From a checkpoint of a small transformer trained on Wikipedia: 5 heads of 64.
Each number is 128 + 24 x the weight over its row's rms, rounded and kept within 0 to 255. Layers, rows and columns count from 0. Numbers have three digits each. The size before them is the row's rms in percent of the matrix's.

# up: layer 7 MLP up, 640x320, rms 0.0509, rows 200-213, columns 0-63
# down: layer 7 MLP down (transposed), 640x320, rms 0.142, rows 200-212, columns 0-63
# gate: layer 7 MLP gate, 640x320, rms 0.0531, rows 201-213, columns 0-63
up200 102:187170114145107154120151147146151106097135140140133106163105121142140154090090131170136127108141147123125145126150136092126150134082142136136134121106120128162132144118087149117098111147131115
down200 100:104139183132127115106118108114109148127143086162140118127114153122103111148104111095114127157117105124122168176167145125093122156076125114137078143125113129133154144170145138138162126135114121
gate201 096:110124130081147151145138197117122100138133094115126168090152178092130124164134130163132099154128144105122164143139151106130114133072142159126184076128117108125165175088122089122114132152100098
up201 095:109132137130098090138143113165132090115146177145150098147150109126119149127133102146154129131141130137106080074152126128117139137108176165121136132164147097147085075106130124156110126153109081
down201 092:145126141115158132099138116103144150126125134125110084117104100171117098105134106078120127120134116138094109180124122127165132118139085108142127142115105140150118158165083129133180129120166119
gate202 088:118119131152162130132141113112111160157146154155146124069112153111121123167119126111103144113159107139145140087107121133149087134157101103132149168095094116122147149152125131092102133149147181
up202 091:116129147115122096125128112188151151146125129112110164125113144110152106152128152133135165132193107128171160093134179137140167135132136134105148106112170146136106118164129137152104092120125146
down202 093:102165137115073124125135080148102163131125146159107085172142131160143095118081123160154127138120127135162155142162167121134142189101138118161106142128123149154091098126110134138106144130132089
gate203 095:093130095121076138175105117152113118142119109126144142109095152120133067106134103117108113110157123082157103168107155133175135135170131161105117140169178112140147153113121115152083159120114117
up203 083:113076121117101160166108131177120148185156136107087166152113149116138104137104123141145141136157127107132195156130081148100134091155137140139113130134143159115130132145107137174149119122168071
down203 095:134131145128157133155126114114112127141127151155118117123170123121107181166134187163112150109106118155110108141145145140072068118136087095126094119150135129152142116132119115151133145115120083
gate204 095:090083143111106155119125138098135154060123150124146092134123093154115134119117109134168141127106164155117091130106092106099136110120157145091135108128140165115145146104138144131152194104129135
up204 095:105129129137137156168164129128147128148139128128155099143122146156122107060129178160129184121111121107167159103139115144098174146104125149138107119112104135098127119113105130134144139092124112
down204 103:103100148156161135109146104112108111132126137138159144123162138140089148129141141167175176128117097139129102122117134152066113182130111127098112109151099142116136100124120098095110147137140125
gate205 104:104194110153098174082092086093131135154155104124138121051156169142158161137141154143126139115163115151105120165159135103103124148100123149142124167105117168102110158113126114116104117149081134
up205 105:110136142155144147143096116087135158121123145120129121101103139106169147111096125182103129104150125151124153156087130126155100177061132084094166083163124166139139127141123155166103102099142124
down205 097:111170141093103106145113101131103123148163119121120139092150119147106122125156113099162099130115091156105128078126124151119168105159117190152101144093095152089139126137120138143117150120098151
gate206 113:146150160121082141126103103147085122122104120118101093136128099128139108122165109152108126141122136109165135127168126137115097124141130121156148117162132151118109100124123092101133173128135151
up206 117:138083118124152083159111097080119135139111114128105127130142075124107142171137114129119117125150139117126098104138155141092096131150150130089111148143095154144103141099148143133116138154142118
down206 105:119107115120188087138165106096166147084111143137133152119130131098159114119112155110176145129098165137090116141132118142097120130146159150129116099095112148145141164135146139154124160119099108
gate207 102:162141097147132109125109084131175115133168173153120144148066112151105162141121151130135110131129150129104130095114089092148125124110114135130133104133143141093106110110108096139119111133102135
up207 099:135152167113094082119094106110137084154135090084070129120150155106156125166092157152079153112151133137143105115126094133146167148169134111113072126140116131161095116142133126153108132125133111
down207 098:170132123153177149144119068128139126154143132181140123122123121110095099109147143110142122110151108104113104118149127104137072149146134139155123055121130138105137110140143145107141157149202144
gate208 110:143139118146123104114122096091133128106117145161125145131148161124159162143120136132147145149102139146138160134136094121053112092120128120160106153119137150116162131087109175164136146077118156
up208 116:088107096104129102078075133165130132189124159129138156140120118107098121071161127154161143155111070116118103107139074133116134130153111113152106131129120071140117146161109120178137114109141141
down208 115:114146148114169138151120144134131145137109148142123166133156161147133121146163173142106137166104092119130093112102131146102111122090137108157098152130161112138146086147105135163155159139136137
gate209 109:126102127097141152143118165143119089143135145172094122118104116132112169123101110097172118116101122134111119149168129110094123140111124099122156090150144127136107143113122136117122129115121165
up209 097:158136098144167107141157112080097173144127097100122126123124116135153106150113107130141129079166092125121134130117074116097088147204097149101122119164148126120137122185157119138158107121143126
down209 103:143074130093108134149156134117100131101160131192119113127096108115121130153173143098177114102123159127096149166155151093130124138116103107143142099128143136133149137086146141113146123102120164
gate210 093:080165101119109146118166104124110128123149111161114093116114120138119090136160073137134101151105072165104153137128127172115133120098104130140149112090101135097125113141109089098102134120134134
up210 088:117122096136120106136142139155142169149097160125139126152144106144111154136111132079136114113092145178128123124126128126079114123142157067116131138127086068128146106141137151081147109158100141
down210 095:122098189114113149198143184106136117126096139079137133127092121149169144114124115117105178122146102112102131143132093123131135150125100117114127141117115161143144100143161193124119106139147134
gate211 092:127087162162157165114145136101104139108135147100126094123102167085168105155135154130126110138134127168157117100092120124153110171096138145084154157170115153132178127167136115151101127146164111
up211 090:130104121136103090142146111206090086144096117130103093116116128117142135149120110146121121146124097153147164130159146148130163101107140152162154107135156105124104150117135131100123135149135153
down211 094:131084108145155120094106130126148129120085138116090147113087111145136129149126146134094142179086141098119118090096108127150131141159125066125116183141124126167130161130136160120115149122124085
gate212 089:118171088133119106123124123112141134130144110139153163144098122120131170119171096116110150131128115109126162173143127122147150100196127116140178122167167096153151120167129131112148058157148159
up212 090:141178153158096141083101127117088122108142134151104099137154130134142117146171142113093105180145121083112133127130137136096121109086114135121110133124132131107089108127140123105158163093170068
down212 091:100131102133119116169154092177133122145121124144092121116130170104145123113114154140157134121138142122146144133130137096135138084108101178130150132107141163116109149151117143119133094169097105
gate213 093:095171148112151168180134148096106106135176111178106124103129106135145169125123118140126144145158165121158134122121129101121140088165119111120130099105110115173146129067132123129117150149139115
up213 091:136090130088120127135140125113157126113101102136158177169129137103102107117101132072081140104126191152123088093105154155134120097129096112123156142120123109136132125119133113121138135133131123